config.yaml
n_kv_head: 4
head_dim: 64
vocab_size: 8192
rope_base: 10000.0
tie_embeddings: true
parallel_block: true
beta1: 0.95
weight_decay: 0.062
decay_shape: "linear"
Each number is 50 + 12 x the weight over its row's rms, rounded and kept within 0 to 99. Layers, rows and columns count from 0. The size before them is the row's rms in percent of the matrix's.

# layer 3 MLP up, 1024x256, rms 0.155, rows 201-214, columns 0-255
116:63 45 70 46 52 59 37 42 51 58 62 55 46 59 66 45 55 39 24 51 40 76 65 24 57 53 45 52 48 76 41 55 47 64 43 36 56 69 34 42 69 64 58 42 72 68 46 62 69 44 58 70 55 53 51 45 34 52 53 51 60 53 43 44 47 63 62 59 55 49 64 40 46 53 49 44 61 47 64 49 78 60 67 41 52 44 50 30 49 55 50 59 52 32 72 46 33 61 70 56 40 48 42 37 63 57 38 51 44 61 40 44 58 44 51 36 59 56 24 48 74 29 41 68 53 41 70 42 56 42 67 49 59 61 49 58 61 53 47 56 54 46 54 25 79 35 44 70 52 55 54 36 54 55 45 65 33 50 38 62 57 39 43 44 76 37 65 55 40 65 28 52 47 38 66 39 65 32 50 51 53 54 37 65 55 52 32 46 25 63 29 31 34 50 58 76 26 46 54 64 54 62 62 50 29 57 50 39 43 64 56 40 60 56 65 53 58 94 62 52 44 55 66 50 56 63 59 53 61 60 63 55 63 65 55 49 55 62 31 53 46 37 36 44 35 44 60 42 49 37 43 60 72 40 46 61
094:42 60 51 79 53 62 62 50 46 46 43 51 56 63 75 22 64 40 37 60 48 47 43 47 42 63 38 30 42 72 48 56 77 45 59 23 45 57 30 66 32 47 57 62 74 45 50 49 39 51 66 40 43 26 54 55 40 71 34 35 64 50 55 64 43 40 42 50 53 55 50 72 55 47 50 58 36 53 60 60 64 39 57 59 43 48 58 41 70 49 40 44 36 46 48 45 55 51 67 52 62 55 57 50 56 52 41 67 57 46 53 36 46 43 30 38 56 38 46 44 55 37 77 52 63 64 40 72 50 48 61 41 42 71 53 40 39 37 52 59 70 45 47 66 29 54 56 24 42 66 43 60 47 25 48 60 41 80 49 51 42 18 53 28 43 62 56 49 48 52 45 58 69 41 31 49 45 59 58 66 39 34 51 50 50 57 53 59 70 36 54 63 59 48 37 29 58 33 68 46 36 65 45 60 44 52 65 41 52 48 58 45 48 57 65 54 52 56 77 32 40 61 58 59 65 46 52 53 58 10 66 65 51 44 46 58 46 35 28 53 56 51 65 51 50 58 57 42 47 26 56 38 35 35 41 70
106:47 60 46 57 44 55 48 45 61 58 57 47 49 66 67 61 60 68 50 49 33 48 45 78 42 34 38 43 51 49 62 63 49 67 42 22 59 60 41 50 34 61 72 60 38 51 42 42 44 40 37 42 46 33 46 47 34 56 52 16 59 40 26 59 57 51 52 60 43 59 32 58 14 37 72 39 45 57 53 56 58 47 26 60 39 42 59 57 28 67 60 56 62 67 63 58 65 55 38 33 50 29 52 67 51 58 50 44 42 48 56 72 61 33 39 27 63 37 51 40 48 42 60 53 30 40 58 36 35 29 53 32 49 53 61 33 30 49 43 49 47 37 56 55 42 72 47 52 61 54 68 45 49 51 67 38 67 62 39 55 45 33 62 41 54 43 56 40 43 56 54 61 52 50 67 47 61 36 27 39 47 34 34 55 71 50 64 53 43 44 42 47 40 77 36 46 71 53 62 41 33 65 23 66 54 39 57 43 52 44 26 65 44 41 56 34 42 42 49 62 56 44 43 47 22 63 54 28 53 41 66 40 67 55 47 30 47 30 65 39 47 58 49 38 59 60 52 27 50 47 38 43 35 48 52 57
115:37 40 63 36 61 53 41 58 64 52 65 54 38 69 42 55 45 58 57 69 51 55 49 35 46 54 43 57 70 46 45 42 69 54 50 07 48 61 47 56 40 65 46 50 53 27 57 60 51 37 52 59 67 69 66 55 46 49 57 32 56 34 53 58 69 56 57 34 38 64 41 40 55 33 50 48 28 21 68 39 50 75 59 62 38 62 36 67 55 42 60 67 42 55 58 40 64 31 50 47 58 06 50 62 44 32 43 51 57 56 56 57 49 53 60 50 41 64 45 43 57 60 63 41 43 53 46 49 31 47 58 35 32 46 32 56 71 53 55 50 65 51 48 53 78 56 46 29 49 41 32 49 60 58 54 36 61 38 40 52 76 47 54 41 43 53 58 53 39 22 37 51 32 58 58 20 72 52 42 57 37 61 52 50 42 38 59 41 71 34 38 65 38 40 46 45 53 61 73 56 48 55 52 60 44 48 53 54 48 31 51 55 62 50 56 41 53 44 56 38 22 29 34 37 56 54 46 48 64 52 52 72 50 59 80 50 47 41 50 37 46 60 46 43 66 21 44 35 56 50 43 69 70 48 50 42
103:34 42 51 52 64 58 49 51 58 53 41 25 55 55 64 34 62 47 54 47 55 54 56 48 53 43 45 54 50 71 54 29 54 52 60 34 42 46 45 27 46 37 66 51 82 50 68 65 58 57 43 60 35 43 33 38 50 28 56 66 39 37 44 36 55 59 63 61 65 44 51 28 44 38 43 51 66 51 44 59 49 53 38 54 48 57 73 62 64 34 46 73 33 37 50 64 56 40 54 40 66 51 57 57 45 56 52 60 48 53 53 43 53 49 34 53 72 47 41 52 36 29 49 29 47 46 53 38 46 78 76 22 67 43 34 52 52 47 57 26 60 42 43 56 66 40 34 60 71 37 65 45 64 54 46 51 73 55 63 64 70 44 28 60 61 48 57 44 43 63 57 57 61 36 36 71 38 75 31 59 48 55 59 54 60 58 62 50 43 57 53 68 40 58 27 43 42 23 45 53 48 57 40 47 49 56 43 42 36 26 49 59 33 52 56 38 33 48 41 43 56 52 57 61 41 54 63 56 32 41 55 29 32 77 52 39 57 58 48 78 38 49 38 38 39 63 25 54 56 67 39 49 51 47 81 68
099:40 45 60 30 54 45 42 38 35 65 31 39 41 58 56 42 38 24 41 64 35 70 48 37 36 27 54 43 45 67 37 41 40 53 73 57 32 46 53 56 51 48 67 27 54 68 73 30 74 54 46 56 41 55 59 40 44 51 66 59 50 27 62 52 37 48 46 27 36 70 42 46 53 24 57 58 60 34 44 54 72 63 52 56 51 58 50 50 45 47 36 33 48 50 73 48 49 62 45 43 63 54 57 55 52 54 58 44 41 21 59 55 66 37 63 46 64 36 52 30 57 54 69 50 66 64 21 58 50 48 65 51 38 61 13 59 54 31 62 63 55 42 35 51 61 67 71 64 39 59 52 58 55 34 62 49 38 43 60 60 29 55 53 30 35 39 35 51 30 34 46 47 43 36 48 56 57 51 62 39 30 35 64 65 66 40 52 52 20 80 69 37 53 42 56 49 39 59 36 41 44 62 39 56 59 38 38 40 51 55 54 59 62 28 51 46 56 59 39 71 59 57 64 57 41 64 52 43 44 40 44 51 49 46 44 48 40 43 57 45 60 51 44 43 54 32 43 49 42 71 53 51 52 53 35 68
099:41 57 54 55 52 58 63 52 49 41 60 46 30 41 65 34 57 43 38 65 52 54 48 54 47 47 43 56 27 56 25 53 34 57 55 44 52 65 48 72 57 54 66 60 40 59 58 41 62 51 49 66 67 44 52 42 43 33 62 55 57 50 74 58 46 65 71 53 38 43 35 60 38 43 64 82 38 61 42 60 49 41 58 59 51 63 50 35 61 51 42 55 47 44 31 62 23 56 49 64 55 44 50 34 49 69 37 48 49 71 48 33 30 77 70 62 50 48 67 49 48 53 60 51 62 33 73 44 58 54 68 37 35 35 54 68 68 54 65 52 53 70 45 67 39 44 47 46 39 49 37 53 50 54 69 55 47 34 68 55 76 26 68 42 48 47 36 64 55 30 46 73 42 47 47 57 34 63 61 44 40 38 29 39 40 66 61 52 55 51 50 59 44 56 66 58 51 51 67 71 41 40 69 73 62 55 36 40 38 70 61 20 49 47 54 50 48 44 46 68 54 47 62 67 51 27 31 36 36 56 42 29 23 55 33 31 43 37 73 48 65 47 47 29 56 64 51 49 53 39 55 46 54 57 43 61
031:50 71 51 56 40 48 49 66 45 50 70 65 45 60 50 40 50 54 54 36 39 53 38 45 57 31 43 55 34 49 65 50 43 38 67 27 49 67 43 57 33 66 47 47 73 68 51 45 52 58 58 60 32 49 33 52 33 68 38 44 58 31 46 45 50 67 47 66 62 43 48 52 50 47 26 46 51 43 53 65 46 50 48 48 49 40 59 80 47 47 62 42 68 78 39 49 67 55 66 37 40 28 43 41 55 55 59 55 57 49 51 60 44 66 26 44 70 38 60 42 49 51 41 54 58 35 49 43 49 33 73 55 55 44 45 49 62 44 36 75 38 66 20 53 72 41 45 66 38 18 56 35 55 48 49 48 43 60 72 58 60 58 36 42 43 19 50 36 47 66 57 77 39 49 37 66 51 46 48 44 45 59 50 48 40 37 71 42 31 35 58 50 49 44 15 39 40 53 74 52 39 55 50 49 44 52 63 44 55 52 37 54 36 44 46 22 46 54 41 39 61 52 54 28 44 40 56 64 64 58 45 51 68 53 67 28 48 40 49 56 48 53 53 50 67 20 68 47 41 50 66 35 50 19 54 52
110:30 77 47 60 49 62 55 61 30 55 38 46 33 57 70 39 38 46 50 62 48 48 74 57 54 45 33 55 45 71 55 46 63 58 44 40 43 65 59 61 63 38 48 49 54 66 71 45 43 47 41 50 54 62 42 50 47 46 55 44 45 47 36 48 46 42 34 48 54 58 67 57 27 56 58 42 47 37 41 55 31 41 60 39 63 50 54 44 53 34 45 67 43 57 49 50 33 59 45 30 54 56 61 34 59 53 64 46 69 53 62 44 64 48 45 49 61 57 50 56 44 61 49 47 64 34 36 59 36 48 57 53 33 46 38 39 69 58 50 38 31 41 47 61 39 54 62 53 44 42 61 27 58 60 37 56 65 56 68 38 56 48 56 21 40 66 59 43 59 74 31 31 60 64 44 54 54 66 52 55 44 49 40 49 23 58 80 49 55 33 37 66 43 74 67 59 52 70 71 40 24 33 69 53 28 67 55 49 52 56 61 41 52 44 27 61 62 44 67 49 70 70 40 36 72 42 44 42 70 42 58 39 61 58 54 72 48 61 62 50 33 34 51 60 61 47 49 27 62 54 90 57 60 54 36 31
102:48 55 47 45 56 68 35 59 50 44 61 51 33 51 50 51 28 45 39 53 40 49 40 58 62 65 72 35 55 32 58 40 55 43 53 57 52 34 36 31 65 65 31 63 73 61 47 23 51 24 34 47 45 41 53 42 64 53 44 55 48 64 65 50 34 53 38 61 50 33 53 45 40 31 50 50 46 46 63 54 52 50 48 55 35 56 39 56 51 32 48 42 32 71 42 41 30 64 66 45 71 74 49 54 54 70 34 56 48 48 45 58 50 41 60 35 65 42 33 32 52 49 33 50 49 35 37 52 32 82 57 74 40 47 55 54 34 49 40 61 44 18 39 52 27 60 42 62 53 62 52 47 50 30 30 54 51 39 65 60 42 58 67 40 55 45 41 38 54 53 43 36 47 27 52 45 33 30 59 36 48 56 40 58 62 43 66 44 53 47 42 68 33 57 23 58 52 60 76 52 57 38 55 36 47 39 42 47 44 59 48 25 52 33 50 53 57 49 25 55 53 48 49 50 69 44 38 44 78 31 28 21 71 52 47 63 55 66 65 41 63 67 41 52 55 41 58 75 50 47 53 43 49 39 66 58
120:46 53 39 63 56 41 44 38 57 65 41 19 49 53 72 36 38 48 34 83 59 45 39 56 67 39 63 56 50 54 63 59 56 57 33 52 49 70 38 58 36 60 45 34 57 72 61 54 62 57 50 43 56 59 46 29 54 40 45 53 57 58 42 42 23 50 54 28 66 54 56 55 32 35 47 51 37 52 43 33 42 32 66 71 54 68 70 45 31 31 55 43 81 49 48 51 33 55 36 53 67 57 65 50 67 46 55 28 38 37 52 39 71 41 70 62 59 57 37 34 43 72 58 59 54 34 65 57 65 43 35 45 46 68 33 50 49 47 36 41 34 46 61 62 66 61 53 65 45 47 48 45 44 43 59 30 48 52 49 54 46 70 61 39 46 37 37 36 72 61 45 64 59 39 55 46 53 78 36 65 43 52 45 27 37 36 39 47 59 30 48 60 47 56 49 58 42 35 64 54 37 64 28 61 39 65 51 57 48 53 53 52 69 53 48 44 75 47 53 47 43 39 36 42 58 34 55 53 50 65 45 49 79 66 58 46 35 67 57 37 45 38 66 57 60 28 51 50 50 36 72 59 40 67 42 55
118:77 58 64 47 78 47 63 30 39 47 38 37 56 45 52 25 59 46 27 56 49 54 54 59 76 48 44 55 66 77 48 50 57 49 54 25 44 38 76 38 45 30 46 75 52 47 34 61 32 69 56 61 27 45 62 38 32 37 59 73 57 60 55 50 39 48 61 44 54 53 44 61 38 42 52 50 60 25 19 21 47 50 52 51 48 49 28 31 60 54 59 58 37 42 33 62 65 55 45 71 52 57 50 59 30 60 54 54 45 46 27 55 30 49 47 43 50 54 58 51 32 23 47 54 41 41 43 42 37 50 65 58 67 74 71 63 36 58 50 36 46 62 38 63 52 35 41 58 39 63 41 47 58 51 49 47 49 41 62 65 48 61 64 60 51 59 51 47 36 42 62 55 56 49 36 33 44 47 66 52 55 64 49 75 69 73 59 63 80 45 33 35 62 50 30 43 60 49 62 50 57 64 37 57 49 45 40 46 67 57 52 52 50 39 73 52 49 33 49 50 60 41 64 33 36 42 55 36 48 50 58 49 47 63 52 48 43 41 35 53 43 57 64 64 68 61 41 53 58 49 38 52 40 24 39 49
109:56 47 68 47 51 42 59 40 44 46 43 40 44 30 64 47 47 50 61 33 52 30 48 59 34 44 54 50 41 53 69 41 28 55 64 32 59 45 50 53 69 56 66 49 24 55 47 58 55 48 46 63 41 26 41 55 44 30 37 59 37 54 32 66 60 35 50 64 48 35 54 51 44 50 57 51 71 65 44 20 54 48 53 55 49 33 53 64 46 47 27 72 76 72 47 46 35 46 56 37 67 73 48 20 45 46 46 40 54 78 41 59 57 65 58 66 59 51 66 52 49 53 68 57 32 36 53 45 66 51 58 54 47 55 61 56 28 55 63 70 60 57 41 60 40 64 40 46 66 55 79 42 48 46 44 32 45 43 42 52 51 56 50 47 51 68 39 52 54 58 64 67 39 56 46 35 38 55 63 56 58 48 44 84 56 50 54 62 51 52 51 43 66 50 56 40 66 33 28 56 53 39 55 44 45 42 41 35 62 32 63 60 50 59 50 68 29 69 48 42 29 47 46 43 41 59 43 26 50 40 71 55 42 47 59 33 58 35 50 96 54 50 64 58 53 36 67 68 51 37 61 41 36 64 60 35
115:60 32 48 51 70 41 52 18 62 35 72 59 52 55 45 58 55 70 44 46 77 51 23 45 64 42 64 52 40 35 64 43 54 46 36 43 63 67 49 47 51 53 52 49 57 59 59 48 57 55 54 52 42 66 45 55 58 56 60 66 38 37 52 31 40 42 51 31 44 55 36 43 44 37 56 36 62 51 50 50 44 36 63 44 28 53 68 42 53 60 50 55 36 48 50 41 66 39 56 57 38 42 60 45 50 41 39 45 38 32 27 45 47 67 45 36 47 52 58 69 36 73 37 57 48 54 39 31 36 38 44 52 41 48 59 65 61 64 48 51 49 69 27 42 49 43 53 55 70 31 51 74 41 37 61 51 36 69 53 52 53 42 49 29 26 41 61 41 68 46 32 39 54 37 60 62 54 45 30 66 45 63 51 58 48 48 30 51 35 56 64 44 57 42 58 52 60 37 84 49 15 50 56 59 45 43 48 36 47 61 26 55 63 61 68 52 52 60 48 36 79 67 50 69 47 67 53 56 63 62 63 48 80 45 37 73 42 60 32 49 67 65 19 40 49 50 54 60 58 43 43 42 61 38 38 35
# layer 3 MLP down (transposed), 1024x256, rms 0.15, rows 201-213, columns 0-255
108:50 79 44 56 45 16 40 52 33 59 22 55 39 49 64 51 62 49 48 45 83 46 34 36 77 59 80 68 59 46 53 44 50 36 63 56 49 38 42 34 53 55 47 57 57 50 57 22 44 46 32 51 51 61 67 52 49 48 50 41 26 47 61 56 44 42 58 55 47 81 46 58 61 26 23 48 31 47 49 33 47 54 45 25 45 43 36 55 42 68 48 35 47 41 42 52 56 50 62 51 55 66 52 31 46 46 52 42 37 44 52 49 51 60 41 34 44 65 50 62 40 63 56 36 41 44 45 47 49 47 51 57 48 47 46 46 40 52 43 55 47 26 41 58 44 58 57 42 45 47 41 60 48 47 38 70 60 23 40 41 33 44 41 37 30 51 53 24 21 36 51 46 72 52 48 42 20 39 40 66 53 40 47 63 40 58 39 45 48 45 61 40 56 44 48 41 54 55 49 32 50 54 54 36 36 60 42 57 62 33 64 46 29 38 40 32 36 58 44 16 43 40 48 41 51 52 42 61 33 44 64 47 52 29 32 53 65 53 86 54 47 49 43 71 43 37 30 55 38 56 34 58 59 37 58 38
103:58 34 61 61 42 42 66 39 53 62 36 59 28 46 72 63 55 59 60 38 33 54 55 39 52 73 54 47 62 57 19 70 71 44 49 61 39 64 61 64 50 46 54 52 21 41 49 45 65 51 48 59 48 50 58 50 38 60 32 47 40 59 59 57 41 65 58 32 55 65 45 35 62 42 56 40 50 56 49 80 31 48 51 59 50 51 44 38 72 56 76 37 62 45 25 58 56 29 41 64 67 63 31 38 55 55 41 43 47 71 66 52 51 42 19 46 48 47 58 53 40 59 54 58 62 65 39 63 67 64 41 40 62 60 55 64 47 71 63 65 62 37 37 39 40 38 59 42 47 61 27 61 41 54 42 56 38 46 57 52 55 37 46 34 71 32 48 52 36 39 41 41 67 45 40 39 50 44 47 50 45 39 58 54 46 57 27 62 64 59 55 56 52 44 50 48 41 75 47 61 45 57 54 66 60 56 38 43 66 62 51 57 42 66 73 50 57 59 58 39 44 45 53 47 48 75 40 74 55 34 73 38 75 39 46 39 53 33 56 53 50 23 68 49 65 77 63 52 32 69 48 38 50 37 60 44
108:37 49 50 28 66 48 43 37 43 51 63 74 51 41 50 35 50 42 54 35 61 51 70 63 57 59 66 48 64 38 60 58 77 41 20 28 38 29 46 45 48 45 59 47 69 41 27 43 51 43 34 48 30 46 47 45 52 52 50 64 50 68 35 58 67 44 45 57 49 54 42 81 56 60 43 47 38 31 62 54 60 52 39 55 52 35 60 46 51 53 41 67 60 63 49 30 54 31 42 53 47 44 46 56 62 45 35 43 49 57 56 63 51 19 56 32 45 60 40 56 34 39 36 37 59 48 32 34 74 53 32 60 40 75 61 24 13 24 68 59 46 63 54 55 49 51 61 55 54 66 48 41 50 41 27 52 65 51 46 40 47 59 43 60 45 56 36 59 48 40 49 65 42 70 58 55 50 46 51 45 47 56 48 58 85 60 49 45 60 50 35 46 30 74 43 23 47 38 60 50 46 26 52 43 63 37 51 57 60 48 62 31 40 50 50 49 51 47 57 46 47 36 50 42 68 74 51 55 60 48 61 64 37 62 20 47 32 70 60 30 52 61 51 48 64 45 34 49 45 51 36 48 69 58 40 45
115:44 55 72 47 45 49 41 47 60 43 70 41 48 60 38 59 88 57 64 46 64 31 61 17 34 36 51 51 57 30 40 40 53 47 44 48 46 68 27 33 60 41 51 45 49 53 58 52 34 37 48 60 40 58 48 45 61 41 60 67 24 50 48 56 58 54 50 54 45 40 43 72 59 41 38 37 38 66 62 42 42 49 68 45 46 42 54 28 34 55 51 51 57 50 52 62 60 57 51 45 65 45 38 34 49 50 45 62 43 36 64 26 63 47 60 28 59 50 43 70 61 38 71 54 59 55 61 44 49 66 47 62 39 30 55 58 37 57 51 62 65 39 48 51 49 44 50 45 67 40 46 45 50 58 60 39 64 69 42 39 52 61 36 39 39 47 61 55 37 49 47 43 48 62 32 47 77 50 59 75 34 30 30 56 80 48 44 55 54 44 38 65 44 62 50 24 51 20 68 27 52 58 75 31 64 41 38 53 51 54 45 65 63 54 62 67 40 49 44 37 58 55 46 58 52 54 58 57 50 62 54 77 62 75 21 59 40 62 55 64 50 49 50 51 49 49 50 25 81 49 34 44 58 59 46 65
105:42 42 54 56 43 49 35 70 58 49 48 54 82 52 60 45 58 49 43 56 71 41 68 53 75 37 58 43 46 34 54 62 76 46 40 66 60 50 59 36 47 61 43 44 61 47 70 49 61 41 48 34 47 48 40 52 20 49 57 46 35 35 66 55 36 43 44 39 36 62 63 51 59 61 26 53 42 56 44 45 62 53 52 59 43 36 37 47 54 60 54 43 55 39 39 38 59 57 61 34 57 39 47 35 57 39 69 54 50 45 41 61 66 42 25 52 52 38 56 56 81 51 59 53 35 30 47 50 53 56 54 72 85 43 71 37 45 61 59 31 57 63 37 53 47 55 74 55 67 49 61 62 52 72 60 44 61 84 66 57 64 19 54 59 49 37 52 42 82 22 47 45 60 64 56 41 65 43 70 49 52 68 42 40 53 70 45 49 40 53 30 42 46 47 46 47 43 38 21 46 42 47 52 45 53 49 41 57 44 37 47 51 49 58 68 51 54 45 75 50 53 36 46 48 68 56 56 67 40 60 52 29 34 37 32 59 58 55 50 31 30 39 18 39 55 52 49 50 50 46 59 50 46 38 55 44
102:46 62 40 54 74 56 62 44 54 59 36 63 21 28 43 56 46 66 52 46 67 65 61 53 55 57 56 42 66 52 30 47 57 47 55 80 54 55 53 48 29 30 30 49 38 53 58 39 64 56 40 66 59 49 70 47 55 38 42 50 61 48 64 61 43 36 56 46 29 47 39 40 53 57 46 41 56 39 53 53 63 64 73 41 64 41 47 61 43 53 51 26 58 50 42 46 67 56 49 26 42 29 60 63 38 56 46 50 41 34 73 80 53 49 31 60 26 74 45 40 50 27 52 35 54 65 40 68 41 56 45 70 58 61 39 58 56 43 46 62 56 38 34 61 44 54 53 56 46 42 43 64 38 62 65 56 53 43 71 50 29 45 55 45 44 43 50 56 59 52 60 30 31 51 60 52 46 67 34 47 57 43 52 69 56 46 49 51 25 62 56 44 32 43 52 39 28 50 50 42 17 55 73 47 55 58 52 46 54 40 65 35 89 53 43 51 49 63 49 41 82 49 45 52 34 79 35 62 64 63 30 51 41 45 52 55 58 55 35 65 64 55 50 29 43 51 62 48 55 66 64 48 64 48 51 63
107:54 46 21 47 41 49 39 50 66 63 50 51 46 42 54 57 51 41 58 60 37 44 61 50 48 60 48 48 52 31 46 39 60 74 48 66 49 81 55 61 49 35 59 55 47 62 50 56 38 63 63 47 51 53 69 44 70 34 83 50 48 56 66 52 64 55 35 43 60 49 59 48 51 69 51 61 49 60 57 99 40 50 32 49 81 49 48 60 63 78 69 56 61 32 44 52 46 50 58 42 61 46 50 64 58 46 40 63 42 64 51 49 34 32 55 40 30 57 47 45 56 38 47 57 50 48 69 41 50 54 24 31 66 49 49 71 53 35 50 47 72 38 25 50 47 60 37 63 62 39 48 63 28 38 54 58 52 24 45 56 60 46 73 62 32 38 47 51 84 51 55 46 54 54 62 48 33 26 56 64 42 55 41 45 37 65 57 67 57 37 44 50 40 57 59 38 38 43 48 49 67 50 54 59 44 66 42 54 57 32 43 18 53 38 58 51 42 43 33 59 66 43 56 36 59 59 43 46 76 56 37 52 39 46 43 60 47 57 53 63 46 60 56 59 68 61 52 44 55 41 34 53 40 33 63 54
016:64 55 40 60 45 42 36 42 64 59 37 28 37 53 33 57 39 52 60 48 72 27 59 57 24 63 64 54 45 60 69 64 63 61 65 51 49 36 58 44 62 13 45 65 56 64 46 51 54 56 53 48 51 67 65 55 57 60 52 42 30 63 50 54 53 44 50 54 35 40 45 56 51 40 47 57 62 55 57 60 42 46 27 60 48 34 59 73 86 39 37 44 71 45 53 62 38 63 55 48 37 58 40 53 47 24 61 39 35 42 53 56 61 45 41 63 28 54 31 75 38 57 36 61 50 58 51 53 75 54 38 54 68 42 75 51 49 64 21 62 62 51 34 50 51 59 36 49 72 53 53 40 56 66 59 53 41 58 56 56 59 50 45 57 69 35 46 43 72 32 53 37 49 43 35 38 58 38 44 41 62 60 58 58 39 44 45 41 58 45 51 60 35 69 28 63 52 61 29 60 67 70 56 36 32 38 45 52 62 66 49 42 32 62 31 52 40 49 20 78 61 60 76 39 54 52 52 71 45 39 41 48 53 51 50 40 48 65 54 54 54 45 42 69 62 37 42 38 49 57 62 53 43 63 39 45
108:65 44 56 42 42 64 56 36 46 51 43 47 70 31 59 45 52 57 41 62 68 31 58 51 46 48 56 20 54 71 59 55 35 34 35 43 55 66 29 67 52 49 40 22 31 43 58 38 49 46 68 58 54 61 57 51 62 50 56 48 61 53 43 17 56 43 38 53 57 56 46 65 53 61 71 38 49 46 59 56 51 63 64 33 60 35 58 32 53 57 45 55 71 27 43 48 56 62 37 39 58 67 51 57 42 75 49 49 46 46 72 78 44 26 59 45 31 57 41 53 63 56 59 71 47 66 50 47 49 46 57 59 72 65 74 62 39 23 45 53 50 56 51 35 32 46 57 65 68 71 39 54 37 64 69 64 58 59 49 65 74 54 58 65 51 38 62 46 32 64 59 40 49 50 47 57 37 60 48 32 53 27 51 52 35 59 48 50 47 56 41 49 57 25 36 54 39 45 53 44 48 40 67 63 54 58 61 40 31 54 34 30 52 46 47 40 66 50 46 36 68 29 68 34 43 26 48 66 55 48 18 41 41 63 62 50 46 46 58 60 57 71 55 49 47 56 63 46 51 51 79 49 58 54 47 53
107:26 28 48 21 74 40 58 40 50 59 47 45 42 48 34 64 36 59 44 53 65 60 72 29 47 51 49 58 45 57 61 46 50 39 70 72 58 28 61 46 53 41 66 29 44 46 40 61 61 40 38 26 80 43 67 63 61 51 66 46 46 59 41 60 50 37 34 48 50 54 61 40 44 40 33 34 51 50 59 60 64 47 52 56 46 37 44 38 54 64 41 57 59 51 45 39 57 55 62 50 44 46 34 36 45 56 55 45 41 43 64 55 46 28 30 58 28 56 40 40 42 44 51 39 39 17 62 36 39 74 46 59 71 52 41 44 61 71 27 69 66 46 40 63 41 62 34 47 58 55 53 25 44 65 28 63 56 41 76 43 51 35 56 57 46 43 75 61 36 51 45 44 59 41 35 80 55 43 51 31 46 52 43 39 74 45 58 32 46 46 30 45 62 50 60 65 53 69 53 55 71 53 50 35 64 49 56 54 54 44 44 27 50 30 51 41 53 44 45 47 60 55 55 59 39 65 51 39 57 47 43 54 60 42 45 58 54 77 55 38 56 47 64 63 54 56 64 43 42 58 50 47 64 37 87 55
105:30 69 53 41 54 58 49 45 52 43 31 66 80 53 60 30 43 70 65 53 53 37 53 59 42 56 39 46 32 41 57 48 50 57 30 69 64 42 50 28 62 70 36 48 72 66 51 60 61 56 64 45 41 34 51 62 58 63 45 59 22 50 43 64 57 57 42 48 50 52 59 41 31 30 41 47 65 40 61 56 63 29 62 45 55 41 75 49 58 47 13 46 52 46 57 76 51 37 58 50 22 53 59 51 53 59 51 18 32 46 64 64 36 41 37 30 45 40 49 62 51 34 46 69 38 67 51 48 57 50 77 48 40 55 48 67 50 51 48 52 63 41 46 35 45 68 45 58 40 40 31 50 52 47 55 59 62 48 37 61 50 53 73 52 34 57 52 67 63 52 64 46 37 40 54 59 40 56 48 41 31 32 44 49 36 35 48 53 33 67 50 52 62 47 55 65 55 45 29 29 70 45 39 40 58 56 44 71 41 51 32 46 54 48 44 42 51 39 62 57 52 14 49 59 63 42 57 41 69 46 49 70 47 44 58 53 61 38 51 55 28 48 39 57 34 62 60 56 33 48 58 62 76 45 66 33
115:44 39 50 38 37 51 54 52 73 45 34 46 41 57 65 55 67 29 38 36 56 58 64 56 57 57 53 25 44 59 46 74 65 60 40 37 57 34 56 57 28 46 45 45 38 47 75 40 63 48 34 59 61 58 64 50 43 68 50 45 52 72 39 76 76 40 60 50 36 38 36 61 59 59 29 41 55 44 57 50 56 48 55 75 48 51 41 16 68 48 32 49 54 47 46 40 54 41 48 39 54 67 48 73 37 32 54 49 42 49 30 66 52 50 50 49 23 51 62 42 31 39 49 55 47 37 35 49 55 35 51 44 63 49 65 33 48 76 33 42 50 53 42 62 49 50 52 49 31 65 62 66 56 33 52 28 25 64 53 53 63 47 37 47 40 58 42 40 51 65 56 57 73 71 57 50 47 58 63 63 38 50 63 54 49 65 23 55 54 34 54 45 40 77 32 65 53 42 52 30 48 48 46 45 63 55 50 49 41 67 34 66 50 56 54 48 43 48 52 30 75 63 71 51 46 22 53 44 38 75 51 56 47 41 50 40 48 25 51 57 46 55 44 53 55 50 43 61 71 71 57 32 67 48 37 49
113:43 55 53 53 47 45 58 68 65 35 58 37 45 48 62 56 46 39 54 48 41 68 56 57 65 61 44 52 52 48 43 62 55 55 58 39 40 62 71 72 58 65 42 21 49 39 38 38 41 49 48 46 54 58 44 72 34 30 51 56 29 48 61 41 59 51 59 67 46 25 46 54 51 47 34 59 52 37 61 30 69 34 47 56 71 60 33 67 52 62 37 43 48 55 30 51 20 74 67 46 56 49 63 40 58 63 46 44 49 63 48 49 50 34 63 40 31 61 55 24 73 56 69 62 39 51 48 52 48 49 70 54 35 38 44 39 43 45 54 46 67 52 48 64 57 51 61 51 63 75 53 56 28 33 24 27 56 43 56 45 63 48 45 41 35 24 39 38 49 75 56 24 73 50 32 29 64 35 64 73 31 45 63 53 42 39 46 35 21 48 30 34 38 52 59 55 45 54 42 61 53 63 67 55 54 53 49 36 53 48 49 51 37 49 52 54 59 57 53 23 55 47 46 58 28 38 49 44 66 54 53 49 46 58 63 71 54 48 50 44 47 54 26 48 64 59 37 62 56 38 70 50 35 43 33 51